From a checkpoint of a small transformer trained on Wikipedia.
Training: a variant of Adam for these matrices, 98M tokens, 12006 steps.
Each number is 500 + 40 x the weight over its row's rms, rounded and kept within 0 to 999. Layers, rows and columns count from 0. Numbers have three digits each. The size before them is the row's rms in percent of the matrix's.

# q: layer 10 attention query, 128x96, rms 0.155, rows 37-101, columns 0-47
# k: layer 10 attention key, 128x96, rms 0.152, rows 37-100, columns 0-47
# v: layer 10 attention value, 128x96, rms 0.149, rows 32-95, columns 0-47
# o: layer 10 attention output (transposed), 128x96, rms 0.139, rows 32-95, columns 0-47
q37 115:546523497440496574583487463451527471533535424476455506471458408469541439534486553506507505476565471512557499495415537522435465483483489461490485
k37 087:578454525533415515491499423501518516538501560475535462511513493444474463487516490528450482429558488529498540491504517518520460558536484528454484
q38 107:578422509451491514522455481526542485496491476604442556409496496440530479494447532457485557449476484537485459441518479491471474506448547486468426
k38 096:553500492517470560554461444498485542533474462469465488529483479456538492509531497508494562420499449471563506482479524542430458508495532473476473
q39 094:537423462504529449513469458528519521473497558439487471486460453542502506497535519480504507519481532573518515508500465516537606518487552431496418
k39 116:558495509481513462561474487509530493491487427531483499432543527427561448493512528460453519478506447501554484471472492456428475445504495465463500
q40 092:418575514476415533503529487517466456481578540505525494490538544521452441461439529436517500590449476492449483513456446468484490499585517505547611
k40 130:447516457493439461413557463473471535496572482446574457515493458516440530462427548506588530542503522502469486550488432508519493417548489525535553
q41 103:542554486450501526510468489541475480448498530565538607544522468455531554488566556475540520456488463421477510544451486488571494548508503474498569
k41 116:515479539513463555514544514448437525523455495493502506519462424496411483518471437560490518583487532452523466494486526522551430443456499470510549
q42 113:568555519494450501569484503576465528512440453551531531521610393506511428440475488524541453451493450520479542487495463460479476508462448448480546
k42 116:471544513504508496571431538500431404507513494467396535537441535465505441543547452444456457500449523504547521441472513501547516505554513492522442
q43 108:524565517456500610511535547496539451448526472540519471469426467478511487466500590465589511555537554549515472526423503525475463536448474447489523
k43 099:378519545547526497540466522530519405503457490563445506479499567493541456509529529556437485507485528529565479535494537472510473495456516458439522
q44 100:520497456553446431487458476609487561500448497455577497520577420531479474499492520499524491489510486585521549481494484428458556565521534518456462
k44 143:491481448434517500410541486516509543434553388526563532483528528451495460470438555511538517454505441498549486514439476487480498474555562497518550
q45 081:508479514493422428493466495569476543526476470497577453477563440533539483426531532479488429462535514565546484470599457464495512507507555488448442
k45 091:469475459466528513418423463568553476458560442456477519490534473488485427481476529479509494460512491475576466483412459491500471494565439486523463
q46 094:470478422549507454438504489616557515471451418552488484471501504556489541503513493470427481415462524553526486492485482501508520527483555585494470
k46 133:448435400473539576502444527510503529457484409476496533441491498509577485545502539488495555509520452485562500490445498497463456495478510488457490
q47 106:498471516494464513534464493556438456462559594454476517515537430496548416463512464446495454477522545473457485501554466432536537487503487494538491
k47 104:563505427494454465474551478519528532480569503563545511499485496522468502390463538437581457458552511493550489471491452489534462516559515529534529
q48 082:507432427571578572447509534534494484496518467405546489477425482510462458521548515479502489499461466536518504490549467456535460510456613504502410
k48 081:494543536523537545595454461534496499505491421477461591463500483483531522489520481487471467454546478473602488461509484493467476511484547436425548
q49 094:401596531473524424510514472499518456449442535486501539515513563545485451498506529519554519488527517479448597478436514555511535546477444558539571
k49 088:554492501542501508454518528504462443492412556554520449472520420507489461520443541504506528528437511503443464529564479514518511517473548528517471
q50 098:506484484509572486424476464540458432501481531437463473459471495488513424507528570428528506415513489492460522436485468466526528525474541527524470
k50 091:578498441500440551593472469516534533551543411525502542530501451469539479462556515513499504479504455458533505459568506463486491511502478458485510
q51 094:432489470491514521587500502515495501469444484476578546464502459504489414492484543521478500535457418460520522518425493584524413517478440480498556
k51 079:482537590537471494523527436558450509517453537548493432447473548405433552526485589514511485505550489482517444509478527521565410482534524458469507
q52 098:547539547498465455506506520520478486474518549536474514517570534510453606541536466500542505501568546518483503570564495475546522461576545431498496
k52 088:422526494487566507479536590503515434430472521404507533513514494598529516522448519445493532548458500525516468454466441518540529525474471526528464
q53 096:501550427480525539443526514508469478513473380523500492499502388507554483494507491503466468484448511526515491472455491529453500528399481533467507
k53 081:574529480486438531513493416484545506517513517507493500508508496489463474524568406551492465457482546464458500444546557502550573600551501487454525
q54 111:510531462462504595484484509478527477463530485546502514408472465490529435517572512443509521499473553516491467467435478448496471535414501512483430
k54 077:535516526448488555458438468527480529511508452537458486455410549430525548517499493524465518465483530482579416472507536511436518510482614464439504
q55 093:416521507446519608544440459446485516469473508512432556455455474516523455516475563505513520507523483439544521423422505498434405511483445504475519
k55 096:536473425468469527499517432535477583506457502497569442498471584465538476543483500557543528486542510483470507494500547517468443527515553440438481
q56 116:530593529493500550501575494454529492492546524606562438495490463514509526469466509550551496569515543500470456565460466508538509499476478451533518
k56 096:427507512483499522500479563494491352530459495538500541560522544540513545521485499536465487558487493491495469537496500487519501498519520432475444
q57 093:498528467560538454502487510543502467505537519495477514523508561538499475518561530481514448438490457510485512526473500495507476590482391608439467
k57 112:535500433495552544565500560487505470484451487471441541435462549459604479536543497488484504514478460479523500474481479510522420526433511491449497
q58 104:461531502498465477429476462520484589518480494570589569551517514434501548590523431584499532519440483383492511519530547481553456503464509549533528
k58 110:556463501461504556449499496437443585507525476541620481523502467494413590501444463534535548517455512440489520530514518555482519478564506522526593
q59 097:434485527483491457459500517509496555498450460635554572545531511498521522508525456584467520472529537456483448495563527493502448478462453476551498
k59 118:544547581501550501600449473469504463481528472553438495581495540556520574556534493525554484539488552455530496526503523502443467518555451479498546
q60 093:499521486505524541528502512493475399516507560386486444407496501508430518441494528470524413453495527573538511485483464541463483511510497511473489
k60 101:446484483619573438540480493534501436494437501491453513440452503497544451503537567463450536492503518534486494483506490509525479465387500501415451
q61 112:439531527465513559578505494474510439477525552487454543520432530483482537513508522509461464471534542458515476531522507538533436501458540496496544
k61 110:455476539513513537537542495536506407494515633515494494469484489535442459436544504460504422539572563535482507479556473521521482518532557539505476
q62 125:509500499513480382485459506586485593483466497477580517542535403523474432513542508510551483480490452483527572487603490445507519487508499461511522
k62 119:512525452445539501500509442541524490454573507540520511477525510446475522451492561434545426457489472510511507518489460464473501542630557526536506
q63 084:581413445546477502464473501537488500475428462465491412475533461539478497494441516476548480499487491585500499458494442532471535495535482589505500
k63 120:445478372506540491492468489586441559518483415411550500488520500437556456505529577476488536463487459511510478542447470443500496504478536503480477
v32 104:454518523595496493458511527537492566534542545572450475449493481489486579533557403478381483464448531535488440464534540529531512492476506527497515
o32 102:360456473549513430502492483510410562497488526463517573522548492501446551563502550527510503527498579493567458470493542530446512474463523513507541
v33 094:542498407408460511461461541446531448526455479485461497458450446517514457473550534517572474503500523526516463415508482522527561538503525449528456
o33 098:506468523444444515459562425509569474493513475511526475519445528524448528459475493449523527571437525507510452488537534502498523497535472541451430
v34 112:559457452432465515498476521396521452490508533464545499533523466573538471526489604468503537569467503502483495529455500503469541523485454554509484
o34 111:599477509432463574490529448464520469513513461426546489481508471487436494477470480519478440504456517463529527559509457524574581464567508577487449
v35 104:466483505492511501553485477462494528471542525500457507454477593501437491486491499510567437494440592450492511505529490532487514515541550533506545
o35 101:400537502468519481454538610504482514535552485494489475446600449434514503506478503458507398465510544475420540512437509443545503469477448455512507
v36 087:439520453442455431578486505430472482570521478472528520509546459549513503536493562457564456508494533488535528521567531519512534498583432545543479
o36 090:476525481475504513481528504485481451531548490450495520405433519474482528503427493529482454425510526492510542462492475531549616478587470533509489
v37 086:505477407417555579484549522464505498510560479470514531481446549503578512443526513471534508533491524517463522544514500545497523567497529486507522
o37 088:466535521436482494405600572520500499498521458476487458447540451433442468383493519445523431515476568479486489555489457459523507497479449517481456
v38 110:521503495547419418523520424497540485493518499466499585515536466530433489498423556502522547518536416527503528573472509487503510523514455505490439
o38 100:541442497427491549515453544489552510464502487438519493446492424478530516520492468559514504458493435493492571513481498483513475480543501511538460
v39 089:589506445436491482471509511516499512552526481506481468517431521514515438468467490479606475536469554461531543498578479544471494534465504544478563
o39 093:484523486448509506468511553508521481489464425474466424464588446408487399497553569444519427464538615452404489534470487468521535507459468511509474
v40 101:553455523513546596470502515493515472398496550526590508475493496482534525511516426522424510516416551452474490463449519485536484457432521545506533
o40 101:516488557513504454489493446492556518450526488550520484582571488506462505512513556458511481555492577521555398590520498482524461531477482488501485
v41 097:524530446402495487514470484416511474500500482420541500545484481521500482463474573444589465529548556448501536555538460530467499544577487510528485
o41 098:509561526461487561443515579484517434515543467455508453450544465451506456451450489493485422437494528473439544508452426502566572480531465482517478
v42 096:505507594601477494437499530586494512510532550572471528489600495448490549495519506495396498454524437545481469479496478491556491487447542523502558
o42 096:489484465544515535585481443471455491517449553498527531540496532570491549523537500523509557547495473482528473461506507539456467502449568497503557
v43 103:459505546506478468526493545476495485491487488508454434519509472507571459502483477445538496460584425560538533502482499441468459499513472473521458
o43 102:548480472559522480582449481517513453557467568477507555498380601543516506546481450538494592474515404499493529452546489551480543507543538476510481
v44 099:542509467444475435543494453454502515492468473494528499505406480490467532455508439509545518475469504463530533515537493474495514459498428503506415
o44 094:553542456534529504479504532482577467452469446492481472505440486470594473540471515508492595531592475561447509540476467471498486477502442448531510
v45 095:519483491544536544471523451515520520458454504493581506494492475504444559539497528558480583514486463473455497527453495477481501480470496502485481
o45 091:621460515486461510521444457473508554471456500556504499609497469543506487533541464530483567559509482540531515551526533498476395471415500533500515
v46 097:553513558551448483495486493541510508474471506506538432533520460485484509502498540501481537512514401507513521511485475439468452468483483516512451
o46 096:642479478512495518604414452453524489499402533536523513566441538569527494564543478541482606509544431524493499511532512521472472507472531489509521
v47 101:519515515438463451516478523512460535496512492569468520449476566515489515481546433485521468481424571468567482476576468514504490494503488539527518
o47 100:415524494481576471516580542501538500501496419521466443447538485439532472523517558419491476489545576509391443526456486490515506488476449474510567
v48 088:425491609533488448534475461554490536500542536511501509463619495472405563510521498525440452450473467473503497541511470481546450468554566478459525
o48 089:484502458562537514554462485469454524540524556523555528557480560550582547573508473562486530506524368544501556428444539506456454495468491436502590
v49 104:478479453527515555472530424528515511447481483448451551508503557522479496484523514526447565490510534525420460513479497520495497524487540499498534
o49 101:454481555447488506471510551498468529439552512531495462470595417488469498448517463473472487520462505472496508525452505493480465527449480514522495
v50 092:587538611540491519522493425516553501438516509517498514508526502475461564492488454556493525497512421491509582504530474479495452499455495486488496
o50 094:599514476491570511603422453453528467526460541527495509589456500519521515542503510527491586504565491516499522542475520517484433504406508478531556
v51 087:524569446470514535461461537473511462551488467577426489495455553513521514519473508514554491497476494491503535551527516439438597584460482541500446
o51 094:492447483435471544462559519496500514545420409445516429504534437446455481457525551463482479462457613474528464526503450474533544451508467585479463
v52 101:572504500545489558521424457463458457453478576500549504542535447528487492524524515535448534530455498469476502473473499556536497502494466550538525
o52 103:550484496461503528519513422453503476470495495500532485518542514555495533479488541498496467483474491460565499546487475525536537521545526566477462
v53 099:511507455466444397496515444453558476511419458474474538512487446506417497483507488493563481518566481504543514470591461451481491507526486437496412
o53 097:536504506497511520553467499469556439478509500504466469511430419519577517541440479475490577530510465538453549494501486517519488481505469493516496
v54 095:475492541549452450465477532558535474556537481480558514499522422490495463522484530501457474458571433587521490452467538473507473456547474467516424
o54 097:503478519559496480547421457511492490500507575452538588498407569545519541569492445542506574485535395510547500427531551571450503493546606486503442
v55 108:471521482421437413558515477472539503486483471452415468478447550512458484478473438454559510506556516508514512506595516470518462478495479449497489
o55 100:471537475527536457524485528488559443544562534460497521442425509435560514516435499496526508484518469505438566474472505503502531528573447456535471
v56 108:380504471515587453513502538507515493514466478504455516464438556494552462484502448505509404474481531498522507456478526468505511456515527464517522
o56 096:437495500567513452491529534523537473534576527507472543469458530483533527485475542414498516501500452537495462455527522446494529498602490430486467
v57 099:434551442482490428547541525422533504579474427458429534529461533526518458487516479490589454473521498523550550491573534465493487480551488445550467
o57 093:440562486512510472484529515532511449530528465478453507425409511446518518452431508486491480413496502498505535452503472511489581485589468493519503
v58 100:469518543598499526494487542565439539518525538521475432548629502490531468498464518491461481479553459494538508510532519414494491500494536538529553
o58 102:467466433550499538548491513493442477609450507465525507468536528524504502507531532490488432412452454440538512432518478527492551525549560536494525
v59 100:514513548589486513501501455543510535454450533502571503524560435491439545504477552574417573532503454502486510464453461481471483458441496542494454
o59 092:618470503500503549589429459448493531465434515552513509576513469569546504560543459522478567527535446516501490533510511511492410504435537506513536
v60 097:538452534451496470571522458479548511460501531478563503504440506500460521435462538501619530547515500492506567562487457529485435457555545532507493
o60 101:578549510475497527510456548486554462499521488541469469440506511473562458490504471504521486503582462536406556530436478474504450482452435411541507
v61 092:546511454414497520543440485437531439461429486442474544481493469479555489474464534525566482523522505473508481474552473497475534519565472451572422
o61 099:546457566468515535516543498458579437510533447515503449518439485537504502458419495427482564560496485518468468554487457476557537536539478486471470
v62 104:476502538528420433542514431474482515467493519502530427530512421523425584483457459511437523516536479511518506509555524448487468489477459521491470
o62 098:575523461553520490564408466456522430506530566500547558496451461519541546585465489559503550508520459524526589482470501556506505499521498464566536
v63 084:521452538541443561468498499535519500497508532509517500514547453538485500544558500487396548512488455536467496495496514504530527513473469563496493
o63 082:551459495457476493540482412480453521464433513493558529588473496583449526552511481562512549550480472468577498490548517542457511484480535564510502
q64 143:495572550459446510502555523472512448478504517567516492536491484483434570451455494509560448567487565496420451526534475521531533489511448502533464
k64 083:584550532521478476533535519457463449498579494505539508540488546522505503464435460510570502487441448515481470492541457513595539467549444443492509
q65 096:498521536431463495518573525513492469462469544592494486545508512496503526478476491540497485583496563531450470559519465524502499463510504515517537
k65 132:494532574519456470469580531476442433473571592537505469492519477500463544418440518491542515515538546502442478540547457498551470470541486513520535
q66 097:569532529511524453509562570476493498484478577575526509500533442530463551430442527509526476585515522500448433525495459489579520480512409448538507
k66 100:499562541516454467453525592484429498470547504523511546570489476548487549450531482519454487492498458491449445507563471492540596419466504452561535
q67 084:543511513466498541453471534505543420541565584516535465496400498445385518552528527485507461547530521479445500504515498554542506448488496427475478
k67 086:511493536583488532499509571516471529465479526548458549527551498589590544471512518488477498502446483521539477488580478482511456457441521512514476
q68 100:481429454500507537471453477561500607513434505493485502473495472521546411533497575568474558485454478472518522437484522538435482513411482437465508
k68 100:541457419538551519569484435502547528538444503497466548457490578413505439529545504514475478477507537495551530495482566507449491559477518533481531
q69 092:466558497513472489487561477495517502510580582587551529545468513536451538494511481508489476576485539481478516532602470483555514482497436519543489
k69 098:480534545549461471449550577504495422483578536523497466523525505498489528485482476474503446609515533520445509499529468481517515435522469519560514
q70 109:456475419451569497528478501490479506457530458448514571429531504485552486522548549521510593484468494497579509467433488519503426504515497565499534
k70 097:504461444455588574512451450534489511554463478481541497471431486516511485509469528541525570529499507437503532533423507519491452536515547473478471
q71 094:471498438487576535497508457564504575492448468470493526511523507515522536546551536513482576494508480444560519451562529389458484538398501462462461
k71 076:500435444515500444480467490508542515510506529525533548500537580482473519524474456579562525504467558537505496549483507584440501524476558523468513
q72 090:514492406497474507515516491551546572493578528507577562501457563597405513491596538551472526515473496506505484462518483515537474513428437506526504
k72 086:500505473626464508476445531529472425555399528506521498507526491472469542541487505526509419598477518469451538585502488487524518516455493541576471
q73 090:496495447491505572498476530501498557529485442490555547459453472432551448468500559489557523456486502473551562486425485570444453462460551528504501
k73 090:514499492519471509436443454495490556510455463487580454567542473542509530536473509476502529492483445444559485465538523528554435509464486485465378
q74 086:501473467474494489541459457533521575485423445450571551498542484541490474474501522479490464507440525519548556479419494505431483490542491591513484
k74 075:516498510402490440542488512472472495428530448582480553434537505471608511503507510494506551510508524497564455472483522512562466471487540466458499
q75 091:492459518518551520504470526478501478475459458394499510415481577446528434504509477481429465443484540566555504517486512496545511468558515557538483
k75 090:518538513486478459558539436524539517493440457503484521496541466543512508501424557454494443524550424516466554466471500510444507482414557492497446
q76 120:489504436437481481524445491557527600490452429468541596496495445538521473453528536465505505516500491479553510436424473493476473501491508544539505
k76 085:515472531491481521475468541464482582488527442530491470475513544487523472568559514560513473539441492449517552537497525546468493493497548530467449
q77 113:544507463456476472493422488550493608479442435473510507489526510517512447489511531491567471510421506471521492482402472500473467519497549503483495
k77 096:483439483511510531529513563463547562505484445451526475470537475521601484510524546500408471482511461406513514475489521455397485523446521570549519
q78 086:488608495522512588485556502477471433506506495511454522478527545481511544501520514400465530449532509606477519547484499498463518497496527471550539
k78 100:555482480471519445512513450482500544585509514476512527523443491562452524500487432514467500478530488506529458470498477510544460473494488532443438
q79 127:472526510476526463532469473539468579472469464525501651507530474494512462478541548552494529512521500453558509492430480497474482495424481560553471
k79 098:495491464480533513470502491565475536483427464465538496508449506459398524475489453511550477523528539526557502472452483561579422505468518475427416
q80 070:437518506529473526461563497511486411548558568523449435452442555480445516468439429474563489538551493530434518585494467507543557453492432462513493
k80 157:506572550517466458485581524512484438487561578547531505552509506509466531427436487490553441530518548520463473524512444482549522470543480480519534
q81 093:521430521524525484504463398541574513587480447458484454447503473465539478491505516462450509470508499506526508503459517470424524516509549503478483
k81 084:554489463503408479464530507514492444475484539533488442527525489522559466487533523475569500497577508528496514548509508538487539491450485499487612
q82 102:432409502494536479565510433486473497465436530477445515447514561513502439537493518493472467562527537526498490550472469538504488566535509558555476
k82 093:499522433514461484470481452527445524455499528545513496564493471554476473412518489476514487519569431499559496478500457539587497496466422486416543
q83 103:518496435531510530467505499528535546556480472492488482420471451451566416527506536518462544466530469467517534494457527529424475506475543498468519
k83 096:509464441481532564505376475532500518492423436457457483497474558486531475564569498543480558506464491506562501540484588465499505553454495507435489
q84 088:488460538532513495508486465513495507498437470437507434513560414484601439452457504490465487445489529556518434522379472470470469530532527540519558
k84 066:548583528431438482520466507499523460572560530459532460419497526399415441434456522511578531508555498503495512509477530491466553513571516519441525
q85 098:491486588439470513488499495513472537549506564573494521595488557506481511488501508586485538558469494459495497573574524490521448521448457468532532
k85 091:567549571501477489529512465533530485476487568496430525566556540449483484516474490553486447509513482470531537491452520399506539501467520500474617
q86 081:477478464575487478464499537464463454416484487429493551502552578496503499501568476471485515509486538510511491453533514489514481399569506558542483
k86 093:486563554573481542506567514553438454504536537537499447515500487556518443455496555467513481539522491511433529510508445462517499443530484535599480
q87 092:465532529524457464467542527505440475491538553466490484490465510583452524535454455451532458503440540557458429577518492499577484500549549505536519
k87 135:496559534555518477524596551531538440509527540535476518537501497536430548425518504498507443556554561554462517491522447458459497468550472490526532
q88 077:463504488467437533485480594503474466519468550521522462463503444474588449479443442486464516469449491517544462572496477554535480519497548518496512
k88 083:484497561509524413447487449475532440482501507548476523528529489491402479500465530507538486512540529530464468458463460512475507418581517438520560
q89 090:497495478567487478503540532522419531519452575522442515560517448508457560545484451563482571503520480518446487482579515450454485510465513432468565
k89 095:484428535447475479450522534435566475483546571516494502497513491488434528532447541485517462529502529513544514569490498562503539567483520542534521
q90 091:435482533541483462552425432521399541486428511514470557525554486495479522503492569617489475584458489447571493471497516502491479514501565528483471
k90 091:483487450454494444397533468514429554390541539505498522521502497461596444513498494477556497492530531505540556532430485503529424455489505420570592
q91 100:461428483513478458476507488515450549560468457494464500484475462527519437504506522435525524488465486521480484508416466623501537551563550560461449
k91 088:478507438569568573590546510520523497552427515523520435457477474519525474486569515485512479543515567459536520469451504449464438507435471557527468
q92 088:536451476466606492491501508485577541493539504399599552486514474507544485508527553419521489485508545531577485451502463489526437508524561567516479
k92 105:459503470493498562512456504456514552513503456538462524410496499504522523491527497586510550506516510485586540494466547540456422454463509511429470
q93 100:560439493516535503515516476465503451490489500487490420461464536444496541498454468502529437486484508483474505488520470591449540448542539502446521
k93 099:445467425495463531429493478454506470463480530459517421524578457551525496511488522409473553436479500558477477520534492506517498530476463502582456
q94 123:513488542554520521548582474463462417482524578497448439477511497437434568533508514536470484486546522542475513509595518498527518514508564463524524
k94 087:463425461492479537493497505488504472450483534451529432501485477525431528589519500437532555536556604519524551544505517544544505526473512470550598
q95 095:462426524461472444455413490536461501446422477475562544453482512501545428495515607493583456532474520481485470513381489531481507522530509568521462
k95 082:512519451506492528552464456524465545531476493482485465505536456512598503488533499466427527471519549477576528527499492504550458509463465481507531
v64 100:471506500463426527587493513578484475514484462444454509502500471424519481485496470437488470471506482551464522397490498498507488446482546481561547
o64 101:470467471480482511532482494444489460503385482477473525484517518575524527468464506491482571572585506512540474493406523434468524541531447450475576
v65 120:459470526509463476571528484470519499466459491513409542484480573529470540499481487564515467511529490518472500422516494549456518451494528524508456
o65 120:482497485490449527521507507539525495490453462517532500496464546551580496481490498544498581593496519490459462493472431535407554556504470520549576
v66 118:476497438472490502445541502462541538497527531518533510519461444531528516456488499492560565571519541474501442531529544522475481510472500466488551
o66 122:485520527543536492434537511553507529458591468576482526485468450429525470473484485514461506544470507494472506525530502557565518493478464533501462
v67 109:436500540506550482522551526506457505461535443529467532473393510497486496527489442517505535504470489510546425501450510557572413425472492553463479
o67 117:429510548507497493502528488532465532459549554541457525502463644502491526498516538514514473510490511547461428526526591505529450508516389501501457
v68 103:488577472430471483548458533492508450456479494525491499522481490565480552526558534516511501494499536613493486434548520548527495484537449539487472
o68 105:508507478434460445504493412473474513530504538474458540489423492584502475516558472518456533490517542451539431476452464500465489481527433432563536
v69 106:488479555501516510585495447600476458536492461472407526468555497459491448506455519472524510426496416579479504505436465553466501494551506522482444
o69 110:471535468479482540498440466429444475527431536493463459474490530522513518449439458505532525455581549511514502481477456452468513500519546474525517
v70 089:577473465534470503450492543539389544570467482525465474498599448441550509533507469449454459486496462463518467472515529534564485518457547504485557
o70 089:497445452511520412488478435551471589497428525467476534479584468544478460550536521466468475507496482504554482518500608456465482499499573488486485
v71 105:619521432457468506484480490543492459498517486494531595584582471523563481496523504517498533538455536467538472531564492533529456508440528468500527
o71 104:548547499514517483513479438490466525430543438479482498521523404514512373499501526499471454544486464454521463530488505518536490480479491490509424
v72 115:420530465421509475524495546446526463457494465448515518516397494518440542495504568516495531530510568600475520504473499510493497492576427445508512
o72 110:471530535497512524501529560476507447495531526508442543459419524488500531503492483565504537479558473467488534456522449497531526455518417461508546
v73 116:595574528503502479466484475629532505535514508508465471498487458492576433471558409428461555531468458470501524483528484448526485491482503440475434
o73 116:542496535475475497544477401469489449504462467507446484491521510515491466467528479400519501546532529561568419498454522450562452574513503487495434
v74 093:549441480460541476522514474457606515478508542542536480494483478514532534477532427465543492561501568372477485477579515501489512502431564479485484
o74 095:546546491531486526456535479564534488522608411510528466484465470489498456420528512478479508567461481507463486575494460526498522512456473521540455
v75 118:507481419442473510511483515454561512454524554442579504413497445522506478495486517446564560494531492536449497484457460470491563491580444487532513
o75 116:484555545480489498453517529397536486524542511583472467453497450465548508504411416531468543491547461528505572526517471508547514474492471485514537
v76 091:587583497437455474525425505532475475489514532492505494483520474532523497532584470499570557543492590507537453433541482498558480512527534499483565
o76 095:540536467469477449506506378492534542501521515534471516503487450593528450500493470469460523523497471507469475506456554478542421526512450397511499
v77 101:462437466477465565498521542475527572552507524517534546487526530494540562488472541545497528475497522494413506482551507434514568510472528513524575
o77 096:496493509591529511484563579486525558521476418538500527507495448477552477506474466518479491553460414454492600517510522518433525505444521505535571
v78 120:518480471476532504494483527476521498462539544458570493444489472543527477505475470458594500538509538440549409510447507510556421449511511498498498
o78 119:482533534512548475441526500488550534508576533547492493509511522450501500467461480530471465459506448565466517539517584531577421497509417487474458
v79 081:393536515475438416546475468543427540497475488528475481484464492444521456578496494517503508498479522592545421471463481527546503477518448506527523
o79 090:463468484505498446480478484485448587479467551558439547493498497556540519547437450496508536543533518527456473461494524485548456493520460441495524
v80 081:542538528473438486506426534528489469460512480523491554529495571530479517476569547496455471500442499561519499474525535567565510504512521491530500
o80 088:532498470477494445558501411476477539490436562469455499524477516628522468535570505536539499486491499476507423461481541485482445494542498446536478
v81 088:513545528466460485458425502532409520595455453456477434512509462457533459509520538485458516485509486559484476492448523510551481542548497493520622
o81 096:484490462465535461495492454493443556494442556487433534499511461547459470546505475478495489445529494508525517473506537399532490467522544411475496
v82 116:530478552575554416426507527498507506520498568591445494523545466532494472525492486525480499487455447571473524495471507587499556536507407497444417
o82 117:497462529469508474483495392531488434543502576535474483512432556500463536517531489472518510478453576492581484508511462483506502492533564554531489
v83 115:590507546487577476490495499474490480540459537564524458519484405508553451502541469554450509502469498519536521512514473496488487524526456514436471
o83 115:579481525485472497499491423525511468560494518524488506531458539506427501494556458398526495455480525538551498557525464463528452482507511493500448
v84 129:499423509538462542454532535476558525503545575541477493456531525509463518484446468511490467491470488443492533485443538571543535500428550591517470
o84 122:501461520525548502463498484509572528477511550530525465514539549504525527512495532552539480544456506502511491559558570540435458511488529605523515
v85 108:496537538511512432428462499560421475541521490573456483562519478488531462531519519474488516516415455539489449531445506542541466508506441519468434
o85 108:475523541493515454466497406506414479516540564528436530488443511518470491500516439432492505481473537516563430497474475485555469480530513449508459
v86 114:492443484536554562489527485422515538535495552512589487491552485498493443504455497531566512532489527491506549528474499522499517533491497500504514
o86 110:497526530592543531467500572552559508510507496569533483528550500433495517515446529525532464443471479517472622526550525509513501467499542583485519
v87 114:482526520467444531518493556485531507477483494447412470409463458501508507523537483487567521491563523549495508421464493499507536451530508541495528
o87 108:473494449432452521485521443448517538540408501546478475445487560537512521503477442537473565518566554533507441446483530498425496547508462466480543
v88 100:415505460532444511467459459529467479494525533512488511515502557515464518499500540563436499475462495501405493531495524522481524503464449518521528
o88 099:467542454485494468506509540506422500479533474511515511513517450554546485516513484528479475530428483441475457459483413521448528485492562452549487
v89 104:438524548493478441420461491504472493419465531467463441491477459514463502514523522477471476470518503583456493474441492522465538488587408467498481
o89 102:475476503425459438451504469465477447536511591514508521462469494520503567514510409515465564497505570495531485443496405501530543515561502444505524
v90 107:528498559542535501482497501439555456466443501586436510511468564529497486508532465518515430499500525481497535495525521569485487511466496577457449
o90 109:534525468496490472468489451563501460550482483512532494524444547523500487481571523533533552511456590476498414515507390573461549533485505537584457
v91 083:538462496480486467484467455521498512489552501481529445466565470486469460551493556574474535453513467472514481507439450527533512485512551574515566
o91 085:501467478449497494517446477446530571457483579533519466512548518527509487593436511539505474453490466526505525496540599463473439461516554484468468
v92 099:532462498570489479480484485489468550460563554503512448489507514501491524528504511479506487442420457470494513540415500518566505496543495489510407
o92 099:503475529477517488465473469468516494533517603504512503492539547475472573537510510488502511439483460516591532519533579477536454487524514533453512
v93 098:466517460414468528459453524540411524527498524478540466451447454491550557513525514499485582487522509537472416486446529477562539473566463409522541
o93 098:460487519492548442452516474457504539521516524547417566457445470508524526565469396505456546482533421518536540477507561436522491497524449442484516
v94 115:508471474476533517493482512368537510539432500505557483447524478519549459509460525521553494484530528516472508485526501453434547563572500482503508
o94 111:524467485530525515463491556505562525580453466542530518484520444407492519514482485487470553436540500479485615527546480502521535468496511535496535
v95 108:460583486456486523534474513541526463472450386454516516512463464467526424494495585497592531508540496594523519481454498440492496478542459459567491
o95 107:476519482500514505520487531431493494525407510543478513519444491483503507493448491505502522461582510512466486420468527506560459509524476455475547
q96 081:528473511530482492589502503453524511424546495489507484555541566546513545488474528521544501578418547491496542505521483460450474513572435520494521
k96 102:542506497432445423459461531457539542514526489469496537455557454490529580501470509479528519469504440530405469454474543561513510431532507458493488
q97 099:574522464548506544489509460555488549491491528581478472419532522572500541445469491462481569456526510584418516481453440535502525521460513495477514
k97 098:478525629507438441550563494454486521505532493508536516622540515486545540520537482485499451473466537500489455554514504540558510547528517477508491
q98 096:422523497435443477484472499495516496467451515485560508551482554557465516524503503466529493635468564460486466534520499522498525466527455515578540
k98 103:516524483529507500402517527544478433489489522544531525515598508615481509482449537483509519563494494515467496528533471493533473454486477531511531
q99 094:577485504572528494515522462548451554506539437497417519464488485542530466486484507467457499383453475540529494421461493522445444532441531507462415
k99 085:546505468449480551489450463465601522530504469475485449444520516433401515552513452529511550520436460478520453486564555541504535559522554571454486
q100 113:512432515591579480496576411494474549527485547580452480461468508528532541441437512461466568498535474513493526475463446513476465539459486512475490
k100 105:508546549457459553549500483419508510515499498522394485531504515466465518574470480512506411466486525495510486507568619499491537483497497509460467
q101 098:503546518420425606580437515431546447563512474447482456531461495402523456553523468536538487519522475493501454521509533455498483457491496474530508